config = dict(
    d_model=448,
    norm_eps=1e-05,
    tie_embeddings=False,
    lr_mult_o=0.977,
    beta2=0.95,
    decay_fraction=0.639,
    final_lr_fraction=0.0,
)
Each number is 500 + 50 x the weight over its row's rms, rounded and kept within 0 to 999. Layers, rows and columns count from 0. Numbers have three digits each. The size before them is the row's rms in percent of the matrix's.

# layer 5 attention query, 448x448, rms 0.107, rows 42-63,106-127,169-191,233-255,297-319,361-383,425-447, columns 224-279
109:596480510482565528532502533575491523572510427421480499547483478550587479422451365562384484558564437443548439443467401410514468477484497441495496467435404481487464437443
108:496530429425462554524477392579582448525496375524414539628488384376595476475500495566414535534426567516520453550516550555394508475556451538482439526567506461487519551548
105:511493535459454515532500514521475414434457383482503474402503615516415507451541564505559445425457484578523530491560570463514509566518564568503538441513513535452478488487
098:639489560570451530470530620506501512419418385541536563456474535417642604456503481482489434438534548545585623493443509489496490546535466588530487423517476476476523557445
104:545484494460505482507531468453536463490470490577474489542393563489505457472576423571570437493499514480543523434507485458514540495498508462396517532553578467518468496501
106:549523518493590448518549401473489546582509396529499542549485573369455459517482412551528487580522579507463439552523420474446496597503473569509522546506466434463521500507
106:452570577517498496423410480523478543487473497430465593459514509507447438500450493475526526494458526506456540433565553449485393501501454508533522573492482556460590453487
106:490541434530578495515526498653566545595485439480455594582515499532418543569562551471523558521502548523455400536483534507517470531511403474477542433576520503517546488471
101:539568464473600534501423443464524494582567477536382547558523513510627497533489508485561490425499588483512527535528529459520537462541518545585468490457553487425489590478
105:534507432416502527621559450532451480489420573542509494496445483577546537521539529531517378485542464493602484505522445505578457449530484460471582503473448462542558530477
110:486495575461456497534472575496511475473468418495474561434535566499484508465573561482469525463436507498557519475501499455538506510493487443544401632425521552550414404481
102:433485499500548498597385467533526468523477415419404498549499495459465489505458542449422530446541557504458486408597539473532530527536476437502491523486539523539533627447
102:478523399555566475469545561425438410485499432523530566503551489510494517468441630526466494524509486532447508566480486443573554447428515526576576482448487536497342431488
103:575485538471528409566483470404464515494536518402660471449498550499486526447506446523493579451570532512498497542468480468481481529469550443557517465492468415427560418463
099:543462553449448497591398525454479488488509546543434563502593465488408471498508473514466531477503491520501598531545608515527492433462422503518540519486541509552511408565
108:521390444473440548481501535463401511541534408454524473442452534505427449491400589434395566490481548479483551419496486480449464524492450496455566510513506537557480505430
099:424499565486539476452542533539475511398520485463456404557515540522452500538437478545472551527499404492502512543520460502537450475457512532487465494528530476520433450537
104:502434510460440477436484567661448483496472627493437458426492501471504581531530493560424456492506508544511478512462555548564437515477459480489540482463509477491481480494
109:574491595512478529563461522458443495445404531533523461556449620444537522524561534507539488550533431600482479503531568367542461439504534521593526531460568446541550497463
108:483450509513493476522515489542546451528520500509577532488514513495424561386452498554499507475457498468456571578529470528456519452532467584568420474481551487499536434501
105:566522501534499493480418528417535564501478488528478474501574506453453527400562567607541532604541480440513553551553457494438499543534518438571479412477525537573528512606
109:505452467475553472456618534536499457580528508518467477543515445552584425605558533565463487484488533469510459497513470600444481492521510524488591535482454554483473413565
080:529485502511456525536528529660464502529472469550454444492561532529451422492540497477437431530442566424539512518479498546463417526453466477489531505554516468515425517562
091:442487477501558488452608454493410451490404500529411438589508482495493464452545478441492548541504466454563488568466439503533441495533484489484589555501538472550583442581
089:497471553491502474476422516421486454516499524645471510492558467487564438467556490516540443425444484511472426516494505375526504504539400505566476531542464416492423493481
079:550499523405536565426465486499429508592440500452460526467504429463446450555474479503565488478449472518466529482516489515558557557488524529562543510496490523539459419435
088:486491514475544430524463388546360468531535576557482496559424434579445494625525476529479572526472427529530480575480447529570556508447546487576547477498492530495570532483
095:455508468492528558529504589504422406517489479405484481474416397512506445418429479393487489518486507477440559487494464480453525536593588509363552523449511424549506523491
079:541485538452521458546514433445496525433504445580539544500519502577535509474413502514523485503425437474571447403526467535447421601518513489429374535491482521517470531484
099:616456512498467415657524658453539541540495497563493425440594471518528480521469526464444524441409373509575402529539546467538539507432506550534459523486553519408504473417
107:557456446558568439497464426523486538467486492415566536479499532445516467401555532544499503467480422581453680533534483478522467488503547502521501485470512473486336449517
095:562528467500435438515514403508422600534519470525406489436390611500558573420442491428533476491442481573569488463441497487543453500481563535526512511455533470510425513479
100:474533482631547564534510400546504379530516509565529607480504478474604406475529482474544547461451476533523439492471383394398553506541523493496469465489480520479514578501
108:571405580456543513461615458495509480504518463461568480549568569496547542424442468551474522482504547490488520521531489539537508635551533517496479591564493609500565390580
097:517413520528479536552530566521541490527477556439479353505430514503563517516500451474450506498452550521586493500497493448511519487519435579492518618573463511463539493582
100:562543453529498506586527579461506553491523416441426458519506551477592564542451424536470468431497601539591471577511481574489534521564499574421463486520480460468541489533
111:432529478561527570466537545495520477544577556483387484577528483438492500437455490505526455522521488516538459629549499499482563492466532504479481439473457504527542479511
107:589487399417487517565620506518456620474470483491551537584551475557490540539629542552530494562551499530544470525516478533471524568563457559447510521499504498497417481527
107:491445560546528469525427473428505446480458547586453456479451484467516532582472541481530505517474422522448518373501446463510485523515477539523587454472450429603525439537
116:483540423538549499486603557467516444498544483426464408474504492521488476478480542522464556496425417559553421444479431523471583447524449490473519558453530508505459523578
115:511523527493568545456498547488473499465460655433498517475505445565451430429553456466551506544600550500563503422493487481563484456444435513479479532456552358551459565563
099:509408466480508473534659432480502582495479474534514466451564470551571649450445496493527468536509515490486432577484444510588536531463636568430576462473556486504486462497
125:458492564531507505489401505565486476461465415541488556472463505389477470528487518522494464505513453481607412459426435469525546491495540498543529477482388467552581511480
109:486504513567518523635493473516493450431565481628389484491619525470560452550540491499492468468458484488525446477478491510403477502396557475524520401526482588505556571544
082:560501478465396431531471429447478550468490504480606487523478482453459529464478492400486486460481504493426503512402481539548521497415443483454490546532483458578388507418
093:498494526429535542584492525478442540539512543521547557481518495453473447528563508497602532533481463478433507514495554551531482461500500524407475464468486573469527519496
107:480480484494519563471532561477460401428542479559463514503540573477621468568449496559555475384473533561577467477492516511464466448431447555485485504577593557488524510546
097:493548409500475490532562506411561517503532409506446548529465527592551474461507475409548515477475519530503512476504469359486469525488530480471495442426483440462532471423
099:480440534527484453495560469472507482486547463461517514537476487518534522457500546469482553533482529627513441478562411433558529495542511573626571467523512513471550439457
099:515448486492492480552467406520467430527467555471487543458415475518470441469537509530629569539532438513554457544496568478433491394458487517535503509574498497522492476503
100:455502477499512515566600510496411497524582492480532510415494468454539488477436472572450522558383500564561532433417576511551541529545492537478523491433575533489504456463
098:535457484531463470498427534473538465483501445539477527472461481398516349452509443411505524547512433509496471454481486453427401515502531485449526602467556419409387488483
103:528459484546448513474532467475499520500511480472447487432521459454578530576498491487434547619503510449550540515451506528556459505458626512454556439499524533449458537510
110:499527511518515442512473545592508517503509555525560516592440544446394435483603492473534537517477563487449553555433503453365379509470516555565359489475507523451497441422
104:540489502513494518410515505481527586410590478477541534494559537520472589522613475372484484456522434500521475410491491465545457499430557529511515454474439516515484463415
110:466560428567520410444524487451513441491562478507408555403545518488560523467417491501517493412455504447509497484463529417522517439423452494534425507403556414481527498501
115:402470502413530610511470580504443517518474510493538532509435505484447585527528456531541461498573520508584542493589483535604432579506556451518505499570472510483555462520
101:463553510516585569498568544535511502519457480434460520403497433508573492477431415572428501496512483521468509570542544484484479508468475506518463569470465449530524548549
113:577555527523517391468527495493601484496534564499483473531590498512637437574486418486519532435510551537543413478417470457502541572372363524411507427517458540611487465452
103:621478433415519510495491513578496442486591544515459598471516566463509485571564484518481463434436519456521484570435516494518532415527418552531577450579498530524530508452
112:512453447473515483578520437444503547512515502448516393521515476470473484543603558463524547528453550447472517518470635431487462551534504560425596478477530521547505479490
118:484416511525500465511508501472504468467431508503507518585505487567539588436471562472548508453522559548464529522538495534519518461531455551487496577497551538593513472586
124:476576413476555490491505464489532504473581516484441484429542467484483405546435483602504496485527479432431460510582574408476556465459487542535552491502466445530569559468
106:466487506501437467582469549449435515542437627545538519610475480398516548426534444545461517476535620491494552591558355516575533463619535565500453453533431513514500490428
116:528499453434458531533504457496487494443535413491477466448388478485551530361466487541476436466520471499508559515460654494487457548502435466531485559508530431477526437490
101:461467479494505431484528584602466515504493513461494509468424504448430536451446503500490518511416516441397512524462523385486524484512574554537540482545498550541493502541
106:371441500593524469511488554562448465521454465559489505457512489479443449500571488714545531572453529487556477490517526552553491473452624547560475482516539565602444433521
092:523479545556494500441534513475414510526468463526488477535418413389457446513528528474489560489457519530467528509439542464509427589492541539516487544489516552452504406433
098:545457464498397469527533468491524536469523454512542492546553482544453528592459500532499486550558535404482523607494536518469504421483524503393447492473467441537513498535
101:448506545503522533547421439590497493498545485479522577502466529411490448574502587463493526438433531525488408524375479441594476453450529421458486529462473588514505446568
089:528452589620507519533483565542461495484544532528574453482488579529525444463532483488494490378506507569515544544492463409401436560408514547531584496512504564563507505440
093:505553582574394505480423561459481543551522559568456468548491550432477450481554488437486564513496513506546441505523503478509620531510367472428552466558465468563489479524
093:426437500537486434499445411531458481479462464531553470518600492471505394518435436512539515528420475501448452476605535439625515458529469532502463485430461472415504538497
095:520564530556508557555570497515449548460479588522532487500452467472503517451474510576504457498500535552574509530455373482484532525508512516416433529456598448511540535437
095:504401585522530480505475547480442529377642579461471425468436496514471499495552483569595487505502577485571573519449372522489488565543521498524549456505502467419458497520
099:456492517459534558499555555512630573506426504518447497571591414437446482516543568450533550423510525469513464532541460480562460544421555452450501486556496515516607525466
099:521541651500436511517510481553474526435521550414483369476538530483550514490545490544520470505478552419571549495419487558535506410588500564538561440506570449477462488465
094:529426539550429467518508492416457460557570513532523585495410499539471562503518483402522481510490506491475515509504465518559530509501397482527480558446516570539477410488
096:428467441403383407543479506461548540483524557484450470515457500457583550472484591458515559575471422470535473547534494446527544437503506466453594595463578533498541539455
094:568507474415475428526466567525500537541506454473387462598461567411526463558485560565440389582405559449514473529462585521470493486536539449462508517554489505462427512480
100:517518526456433536467520503525460537463471491494574393495553494571483547615510525503485380498512522429420575553581492459551542413519637529451477575426510386507455552443
089:409466476443431472533481538461458502535546516480432591495458466465493500415505483373607466481487511586432500492545477437534470468601433482499388588508539460492486543485
100:557544467466451539468492489473504543428497420486456525537471587512497516490562504474483504518460526564522589475560509555498521491548423519526556556564515499596497497548
099:457480523443505470594560476465495518459462549473426458487482540533502580495577450540495502571450508392485525547609554482572481473491538471497504574489335449498489508484
094:551563388481509506592536510526420445417459557473473449450532538531518535390571526426493455498495425484585527463484416478537458505524515523498484413556498436506543531545
092:485525509550559515504433536453474529473536500500478442532482477467488545569500517421522529551494543457468468480564524524573491455615453478385496571471501457550530567489
098:498564447479510479478499512486447443509477441476522451496455470503451504582443472532471566404510501515513565526461608500451515452533465475556527483487482439618458479419
097:551480473494497495512559434538417504502486520580462520530458506474582443485447437554484456498447531473568514515509479545553440551520539598530423584452494568522505490520
099:531528587472519486489452502421463517434471614578480566542487439536473502479530465454491480458529501529557511501519479489441498584403605518498564429466485501483487429509
100:499413503617492527484543458536500575525519518502557505462541504418623544512490561455451408405502391591498430528472603446472552450562461485590543587468480459529461556481
105:522494532528513451506525494404496491605555506489537521497398501514577386586518518487518479534514538491421407486543568455529599594671486460579576562483576509506449488439
107:466516498385574504484474474466480511516398451439440516522569482447461440553439424516468508627493483529624400540502546518424477521446566475441376551507495584633496460498
108:480486540548522512509515512570524507587559526474445399521506526574489507500604465478415506475502514539491485571465499634505446597489520532515495514506455494430483508590
117:459462535493573508459443506537558526547473428486570462479483540518425499508526523492455521483509535623487516555577486458473537593518526469508537496529445533527527515527
108:537413481435509576367430626451404500437396491442401461433442490511518518480476468446527459498537588539429532403582536473489521477603420601522485509539453481546502435466
108:497520521566432555452456478478507531492461528588558553661500530522546500447446476548453392494447531575474536469551534580533459480516499605476571517489493484575458479438
118:509438506560602517488509431471544532462506524439476499463444440448472543567483486485505500567464444498457460535505473481538575467453456507453461486492608423460524469487
118:590437415420479452542435469541447606462483522477519459458431466515448501318505534522489530540457538500465499518533551508477524455558415545406486568495414528441476534495
112:443505529532537431526463513545611554511375512539528557510446477471488443474496517513470576525503519475489481586519557511454494506453473533463571414550514427472600509509
105:481546528490539523451550514428572549538451520381516442547573558543475460544494501443506493507471515571417548502554583497492479483508403487513518591502558481528607485480
113:502460587477435442432558535521474520540546436441422494481478533499479459502489459571536483510480463482575434486550539481573502430540444552484516661483522460533470522523
110:522538497543589475546426646482525531390534469513530486521532516475465484467428526446548454412508453397534496432540448438511608620359519490522483526442420528569540485453
104:392497444527564501366477558478548530529557423511488511538504438434436462489498475469459507551460559482515523413584501482510471546591510552452435489506593439496544545417
099:492515596550450521448526473525479493478542479480534499450533494512386567473523473508494536488537354574460484576544497373510488461526577449521434524485454492535515474513
110:465406575501557482457545447520473506487525542466509538454460524459545573549489536434470473481565460590602540443491528484555488498499419492582502453494382571485483517432
109:489486526456439583478478457479499443545431465481403535512478506439545501507414495574579506493413444550594495508519421519489416481431426520476541490544496510487515510553
112:488541508541387500506494544432627519503486591547547482507503503515577443410443524496430509515485549473472605514537465404536479494479468446440493522519506425492494570508
108:503527480423366502451429519428454463493460540484466539593499569561549526548521469470505434494529493512512427661509475535505383506506497476492506444470638473463407476552
116:405550557494545457503457497487469489524523535489452478535494488517505481470460524561406571501497521464426461519511510500542453498533415340477466502514504482500547538508
116:495537516517475486474511584456431507399441545451565438511510504589419529445398535448502532411504595624437539541585496568472425485499470471566448506471502491515516501495
108:468496513514564513428491434487465456534544413446472550563521495460437513476511428549452507516487632531506555434507496484549508503504554471473484513512480606456527487444
107:614480607532540453424496546543619408446445492516463397386486468481494479474504504547541509435533555374529516500516553458493413582514540535504594510488508520510416519415
108:387554481528454411465416532497490486488460559515582582571526455500548466464460531523413552466595487487496425519420489516443493417465556451510495491552489482571571507539
098:474567499608545345581419480568460518489475467506529495467451539465560407444505419489523520493521545569509493412472464504527517545508534521457484595475464439576512482505
096:572481453385580604525498494542495465485532492554442484412485476502464514567525535544426516583486493517452496445510498543562624550608480527498476569450517412578525487555
100:548433486540485572521450479516534456555588405528457438482579436500551499571464623556500490428500477556453426535500652571488459466477515524434440547523557580494573417532
101:537501422549467445554529476449601483510531394493495524442414561462494456434536530441485462478534381488475526528579462520539569508500485565446470466495506542397509480517
094:542492481498495523528509591590455501497425477584463529514509585543478475405489466477445418399452590443595562610518529545482464506536480490476487534551445453477487494548
098:482495505541452481484531397484404457555403490538591527586489516521487450535459488481534431424486512529542579499616449499548583421545571463414453475485479483453604546500
105:506485524500549484416550450422462559494554476425516501518568525508484513462497549506503539570486488406555523546547493563544464497585551561578439534499550415488499511452
106:502461441513651449490484440617418455400535468526471482545463489487471480419544529452539522531492538528512597471578578435539486529501589559621476557529535492500442452451
100:482400494447545464460509462504532522429517464480429560498547496463533426452523513457553526570424456550480500475522517499509498641537462508600509410483480416485467544501
110:575445519508460489491623494526581491593506456436544461582527415587486506575445466461513464445513571516497449519455551502514516560472521451423502395495539438530422482577
106:481497555476501596606472438499506482554557536622397519462474576555544474484453491493513536514455439484539617422547473418529541490569366462498443491495469376526476542491
099:480555519471420441574539507469544546510544424579518542468432517542465429473469466528496513416478441584458467523466527508533536430446470559531490525466542485540537438509
104:416483537450474589496444499453535448511484456512462587605475518448425611480524399523502512453409482538548498388480421507522486517583548384481512512378505516532566561461
102:533478527540489500530495552506523377489574533536491463520397530500398530578526541497519463564483507428495512491475442475525413562489492549496488504465501463476483555498
103:448540569464568469511459468428431507483496550409508474594527521451570400492557493502474493503408565510507471432509473514550496568437475505539409490501522508538531486472
099:462483487584528470510551432540501468547454493474400463482536520516602462450621518480473579465399458478410508473553522593384507470459397484428479539484507441449476473508
109:521532549508451426472458509550490638509479383491478447544396451473489511541532523462464553464539472452468458483457393442521431537405456540502478602546464400413450391421
101:486444483426504479519359564511547472447435501448482361558515520583538507508493525462485489492487481475467572603507478438578523546524550484484473446494591390470579574457
102:589486538471464509474479546536535581492536481363469454471595489574544470496581389531459412438506507532487549554483476514569509451478490444608495478517509523473577620464
101:544529473466506544489441441468525497505427465609476440536536598427521534516508554591429438453490422512445459415520561458564451552470522463539528476521536471544478416541
098:523534479501468504498408443537446489460384436494499472520420503601497550356558552510551520481434573516468529509563557522530451468558462512535555493441502437504460429518
104:515441571470481439545505632533535512454442408566508448393512431471456509530558473525546530545559554512470472502476625551466444531581471486572457468502564459479480500480
107:542475455463554455525479439556483523418504402488562663423463499518541544545516486491405464465477493472545487513490452576442546521478592496574452638525409444505613507503
098:474480476509441472484598400508422586493528589506479642518501436449466482578485476503467480651477603518516468480442557588493456528519518534476494496455498394501444487503
104:534445584429503462477571527438499499512560484448494490437506530558440490580472565523522489548502518445479451482546486608493543465431522477449456521490465535556539432439
108:555581570563482527430586474568485475418535504508463455474490517589536482487501563628455526350500457608423509527498563512419501481457451512483444505524473493457549483484
107:452465509561490545471542469577489475533542540467501562361507485561545507544511561450478481601509522495406477499495403435492486637422539493434556428508473490562501575542
106:536396515536514467494467493505580513481510533488494516481497432616588543554528546591423431530556538563589498503535565572547484513500476515483479422544482621519624465494
105:534531470406531554594594504510524468455492543523558500551457518408509440423395465503493516502516513600580431465507570517467478514587554547525534554410425507472572515375
105:530509489506533493494508583472522476440465521507548499530556418490473543469451435473496502535432505390558494453510547463498443559484479554577487591407527484440357495559
103:557478495568495353474524440506560496427638529517502482472518520507463493473494468486566527387550506487464523494543542543459518487567453536568520450566587519530450515467
111:501453532440404638440521446469558505458396495461364446498496523498469494568446512570452467465508537473557490480510435485528450541531579550537529501445477644473524438546
102:473567601516445424397542521417576567531546559477508486409501466437524570467465465407513443526512493478497471493507543493455551521433414497553584483562587540443486473493
109:493448552505504518479502425421505432566508494463452585372480511441503517493433463534542505404436425535518403559535543429466531438531520528502500490507620448609670567519
101:459433538497526476494423537535478552518535505407556469546538473541544532505543489442512509490473484491534462492602463574463425430515401446459446412495562440479416523493
103:422558530546455477518436546492542569581521425511469525492532474522465544504502486549573515445488479512540492485493527528570569492497473598502510527568517400453448489511
089:524530571529461557525587540426540465541472487427523440574412474405517553523525434454526500473476488535482475514506466490435544487475548451477535525401506484451537533526
107:519468530462563504489515442546596534446470488378514544513544508504551450288575505503414483479529501524571504428518532544538501505538541474473463538512483460551425459481
098:554496469515538477555490522392526456428493554511450446518471524518487537516519425414528461460433465543560590507421523564428527523541571571508509409550403462459534509462
103:492556533482457410458529397507498556535544499492535511570510499487495503479608455537565478445572492520521449588484420607510576534462404499462483583454583413510526475425
106:542436544618461577495503566483541511466567541489529413520500481502437507445577600493401500482573510480475489458535394497488427632438498431490481496501531476495511492576
092:584528479505559493458483525457560346517492517424527478536580488496487446494486499508548583546560482509418505577516529426529416569507563445431387498429480574528571541562
100:561529485514550544462563383564488475517498498518406494477467518460587569444489509489501576489432461561492492568549477547454555546506569492494388585506424406512450494482
102:518476400487483546585570530471456617560506483426519489484392469477517499409477416489538487551482477514588524529472400498541440598527539478487576562544530646447394484527
101:561496458469429451481482425501411490565615480471502475636565543555528533546554509487441509566522558575511480579557606445442434547552440556420501573493473581484479477480
107:453545520515516458549514475382408465443403473440573554545386505492491505443503458475466448444501469396516572496518560495522546509519536497471555591470485506517464447464
# layer 5 attention key, 64x448, rms 0.122, rows 41-63, columns 224-279
096:483508500463494487582454509532472441497527563545413447505564509496535407434591453455424527560553475433566506445480501578463456472498516578490398484517541476511528520572
096:466462514550519499519530549419485512572502468491586552491531548411508591494504494524532488478434549545483449536465466506476458513498486582546527513534466537522363485472
103:476550492522575467476486519482521573421485490463458572461439435503538457486498474550544469600475484517561585553465469513433498498467432429490531446496493516495506576607
101:419529499544549468532369518510458438501468493512437513537516438580503509558541509497504504529460544507481516443489508530435512497504492550520512457444516458474399479480
101:435526520461483536536576536433454470495542504475503500517481483445481540570474396551494523557436510560536517523533532493524578479464608559493562526475608511452501457427
101:559538547513503428469552447531502515529488541496467566440482410480512598561530671418504484480448511512473459477478572506452555572559547556549494551441558450458438484521
107:410557561504510484511479432493523552530499548566434561514538535475555470450497489510556449455495574579608505496520568424508478368500408423511496496518565467583493562555
106:511444540492590576501467490381558436578657504545558509499543537468522506543514586473520453437398571545632458506546449465535502497393453547506473508454445565537570573519
103:527523558554545478493488475523493511443544500575539460537466538460400432649468480508504404491506555556474443458560497431492484459389517490421471577492539498503473563535
105:464500444447539516497496576382460502511579532479519598451547488448450550508573578437436496495437500453524515511579520486444453502416608534544485635653495525380503552493
100:458520422556532414430492458471536453490475475482479549557536463447444524452485570541483549497545506531469520497450432503555494484459494497489490512508515497465439525594
100:518528477606566506478488603513498614517425459568521512454556451438590538464475492546472504537555381557451472536543467542492522486437509476529528480446523452489495507522
105:450465493395571492512500509549460412503524539515513409487502498516499555503537444473484420469542567527563533484577622539518654507444490577493481556519462443572519477494
103:410501424425590474451489452452476536575523432459526543523529466370522505486468578502459513531457528556633541494506493521470509534531475477498568554572559536513476552536
114:451555458505548431507547593571470516481426485437465595505486462597499500494576505502488596474537568540487531445470493517505526529418480522516616566504403474455524468521
097:480497473635534439581488522525528517516481504578473521514546475490506460467517482495504467509511536496508466522495472464506536480518418473419417550525481540520395508533
116:522434527512547502542596447459524465484511530459456572580528494497499482471431475473414530466434451501552577480496424485494501534546484547468476408470608393583517459544
110:470502495475489380530486446480605565512508507516525592454481524413575506512496416461580463583523491480477468502437519534556495534437493512449468504504509550548404484495
114:501456438604573577492451529471416485475492513510538483496503534465547505456482599495587493559499572559459500475538502414531486499520472501500544545495452524416421470509
105:418523570496449595484572541524562542471513553460472466496530526529476475570571541467484519586524405509525497508476574563506526414512483600484558500469421567468482493567
105:458431434448506433430593523542426568508427495487559546472458487484616456601474416473485468492525509520526574493473389443509523413444518414508498495597462568470487455479
107:526537479548516541442519481547578419593468490481480506565537491439429467561425534523472471418472505509467477398460564505502482510412477494458534527525441463543531469529
104:554578440498507502401585435416469461591485449543463501518480517502484567458434487532479482544526497562444549471534521445540425469499505594478518497487555502471555465487
# layer 5 attention value, 64x448, rms 0.112, rows 0-7, columns 224-279
105:405436459513417559412487411523500441558437545510469609488549543547512483447425527568447474583545490511441507536510564536467528458543488500493502441514539409522514504437
098:511541448549457537549498504459525493564552474520515505479388444475492456504654504593503477576502467508563515533444570493527526556512498597439553597591571555458486459464
104:411436479452395593565475414492515516529483506536415432462544521353461541451464541505531399549530492494487553592478453517482551512456571503460437358476508582506434482497
098:509500527517484453479513536521514569449485477481559563576547479514560377454511456468560468471436559429443503355438505512475510465407554516563529514427489385509530486531
103:456547564494511519542541495450552458589493510516535462428518520425427546429546448579473454455612454501545420515498463463456506456556449551492482525466494522555489610526
102:588521465455578523595521561516529545442541581498559450557561569577492523490439465598605465551565524510434491575463521481512441595553549441444523420453549535562539575495
104:482495562513544523532514392493589486518486475464506516523577549520441466601583434625592540498428555627454526575553524425547569382444414444517525542500536556541442451489
097:492467422507549475427450490532423497495443610558502560488467566432500536487484487521441566481524576502447508525572457572503394496528523517545578452569516464483472490494
# layer 5 attention output (transposed), 448x448, rms 0.207, rows 0-7,64-71,128-135,192-199,256-263,320-326,384-390, columns 224-279
107:502448457490517514573534423530534488504552478516577553517528481475551485521465458624440545473510468490488505555458418526468452442544484459465437460483484445462573482400
109:461496436461548493408556481554602522639440496533488453494445531513435495454492445502588449567534468471476405481510549379462470576438573497453503444469499527487467452530
104:424479403499485496552494482544392477493506527577510398463515512501435625465498460534573532470514593437520538546523462494551610485502470550512477560525490556496449492538
101:461493527468494534574532589570476643486524524504608501545598535454468507521561496429487458496513557510457500479362520485591524478521411489531459551514602426529445470503
099:429519420490500561555566473474449457530421456528480414478420570509492496463450526473543524438533424484560454512483466493472397538570510447469615440545560522520499520532
102:502409484430518556499490439598439485483466458528420457492503400552443473493388468512463538522454520561449416506514482448602607466502529510352466464556446590464473501555
105:555574518545526549496502499582496564496469410352594535562521553553623441487435486479530520415436524458509430531477528472456430507572499550483523577543545461500555475447
103:531508500451603613495551532445464521547402539515445506402475434443544484530588479519446598516549569477533498495515522579508538480467511471625491484600483515518418492536
107:486496544474498436491533558446480471432466555564483482420387528481523549520538572372603566501478492498546452477445359486501458549532477549443537495454421554463461573479
098:516514579504452498537510477430454530471504495504478488526566566432517462506481500494505507448457443514547488417560477489492460503571529476573483547419456497578454486513
107:567549521526480515449467584491571514424514511475566541555420496585455498409580491512454537535424474487378580488428505507546348510492549526468493531378395464554563447553
105:504500481547494509527499562390423467491450520493638473446501522478505521539482557535490509531573451394584483547561603484463483492509436533421437455487490594472523487462
104:526460484437521409441627535525447447477628546511551499478429475536491537577523440478559436523534513530422571457495533540609458480471527449491557535522492529448497442511
103:383539508430543569428539501573519461490434517513497544445465484436513466463514567417445487531521562484505450452500528510408566500481488472535514527520505546501523514448
105:525424510386536425516444502498416545444478529528481541409441393398565536580468478468509470490564534508493484399505505535554560507606450524491537515455492523444542501467
092:486525472378509536540570604467535467548529523400569480515488557643585450504491557455481454510439515433475500440521560470444517485494531471502483460508419526494566508449
112:427515481509518440476567588397534489416508480470431477548521450474506553453472551585573420427518504497528515500540599534510542420493494519599457551535574452517531473535
100:558556543556549653472534566505532551439519557424560558489482582607550571488501508389459544531489531442492541519478426538507507458547544521544491529436484517472490655522
099:503511463507600489470559547443474414524536450465473545527566476427510514513510479541556483511531464494506511500518557373398478532579452569618502452556537492530534529540
102:521502444614585516506477480430538485542590552533383551511485494554526550573475422501485517583471402490480501532561538518471471510500552447495510508508467481487439415454
095:457480536481439461463452458459537580545494499495533498564564438436519447559511563554457458563516566459552494448460564500459443497447546594451477455500530594498588431458
096:527499555590479478567438591477546607507392489543482376494481477475400513550462557495531535407543519502509523544555518555465476523506486471519491485389450618513493516458
099:515400460427445444516504486467462452415609569513477444578533529587571483591539568448437394496514425524531414523435473478454532523450445382537473548518450565469421495490
091:512450563639483508456514463562448521421489473494484516533507480565540575680472533579486475476460507607501475591510532476473505513582500472465473456499456555490427624483
105:546448564539555446529405513559522521530515496495518416450475489545564482512467551466446518564557511531546480456576549469542623611441422489491421520450520572462412456448
096:493458462530437477525464463435452416444600458435579479498526471441548453450503505525543562453409532516547541483522532538508513434524456505509471456511517455564572514426
095:480563557442475500520480516462544510460444442462520557486537529572479456565332443564466453484510508461479502425465551482476548524541467433492581475529508495434533580441
104:540539516433499571510576520505492489536580511475402547557399464496519473536522564492575455438445558472475443486461390560524493543551556547504545629457486505543529461488
093:514472451537582480518414650505490547457393499455526461547399515517513464541538471481453521436444543539425461564514479538454502563560466407566510501494477520412522585540
102:566547508584557479481561403508457490454559512469426520478508557441562604476584556535474496565519431543554529423546498470513469511460428498547506492521522442657618450595
103:473467560562487504569450493432521457589505489569504512531567588547388486485541505571429528571518497554512491511527448496515454555539530432553520379526466481546467582514
092:379587460434478536455465444548595483497478427616425421504508460450478597468452515523498348463513463445488586522462536491569459528517500450448506638478495524451534508516
103:448531565522461500446516462556429473486507490480538481564486444517446481489577425458525531465414497495632491503527475559528596452467581401502606501532428385494522586475
096:508564456413559468536483517498524479524488511483440522486492423475447411435459496528616504462496496541450448518471544591423498564476408552483581542528512499537496486475
100:488505517474486377520521459608468504509536447392569506530464473486516494532495558502410490517372471511546443519487478581514503434585513531470544531573566523476386440439
101:468570535474473493460488359515549560385528544551488458478454527543544538448467422575507472547442619469460589502593482440475502491463495505526410471482446531484541480549
100:499523520565490527490481423504450450493491394472522572476579548501463480547395525463406502495495537528403572576530595396540513396468505563534402514471508400444507473522
101:410450493515533460469480421495515478557592504616554535471513540482447478466468496469567438532536436426494525570524578464546459409535512549462497555471482506545546566545
100:413631457550516500424530556586566433527498491444498475523525519543482606505484511532515531418492448419487588438523428533491515469500551458485441470522495396523580499498
100:541505534554493456525586537566490484503500589450488511571465487492457595496455452514514578526580467573527468560472510593453530485433406514458488475483439488452475417479
092:539502451463432589610501434476471509591469496525566509559568471481495423425515446494497453434532513580494567542532442513502430520504422519472493472536464576586497515530
103:481483453495581463534487467524480541557483457532422535512531546484476496487555506545403504442499536431490535483424524593517441498446456445444448448560598445433442560573
094:510469494561500440544445486533485492504422502509403393535490554525509492500462543518530511442525488526497391505417492472521661407474475516474562498378506497605455481486
095:529437516526527472487462460522493502481542467432422477522511500554437509482501467539498535488429500485499507459451421512517372467506416518581593451558503456362486510526
091:579525460432524488428466538457515389483567529566519572466489498462501533488478491454441504571512502490507424502405473531482573499542440504531489554588493508513533543474
097:573471508484481416557488509445529393439557545486492410579482506504499447529601473506506476455450566487540480439408449468460488499430588507500450478550512465387515541500
096:454565490525535511498523468452414514574489474497458587499392488547431457394504419487516507548466525478516453467439539551538447569435457526475435554470475473559544414525
090:520552497544426472482514464483483514489508488440479506504557492492456424470543477374510458517547475485423522455454684460511505571521493539541547477543456432563546562498
093:526417557477518489480544441483453423510588500476528486539514520526491543499510516500512458402527475523493530499470484501530465489480406482530463460402459505396554481506
098:541544525534460602529531492531519587435494557473470557515496457393525494521472602453551545433524481490470486499466573539435401467382431487411460435519532518479560571558
093:441477486516480512449554532420414572493539522515529476491523568537493516543552500524478480495515515532439460525524414506483482466493527457514501445619465491598499529513
101:432427443430431547554385567534510504480449467487437506483491524528552493480516492589472540580510496385420561451527454517444522566517539464441534466455455521585479534528
099:502518528509476547478470537438461549410535553441509475556575493546555532533522423443476559474417548510442522479521430511492388568511454545553472445543515457493525404489
098:497515475586551465408539480515496487492425526538478474569439416412464582536575508456501458483447516568529559540459519474481501518464486458442443497504512510520476580507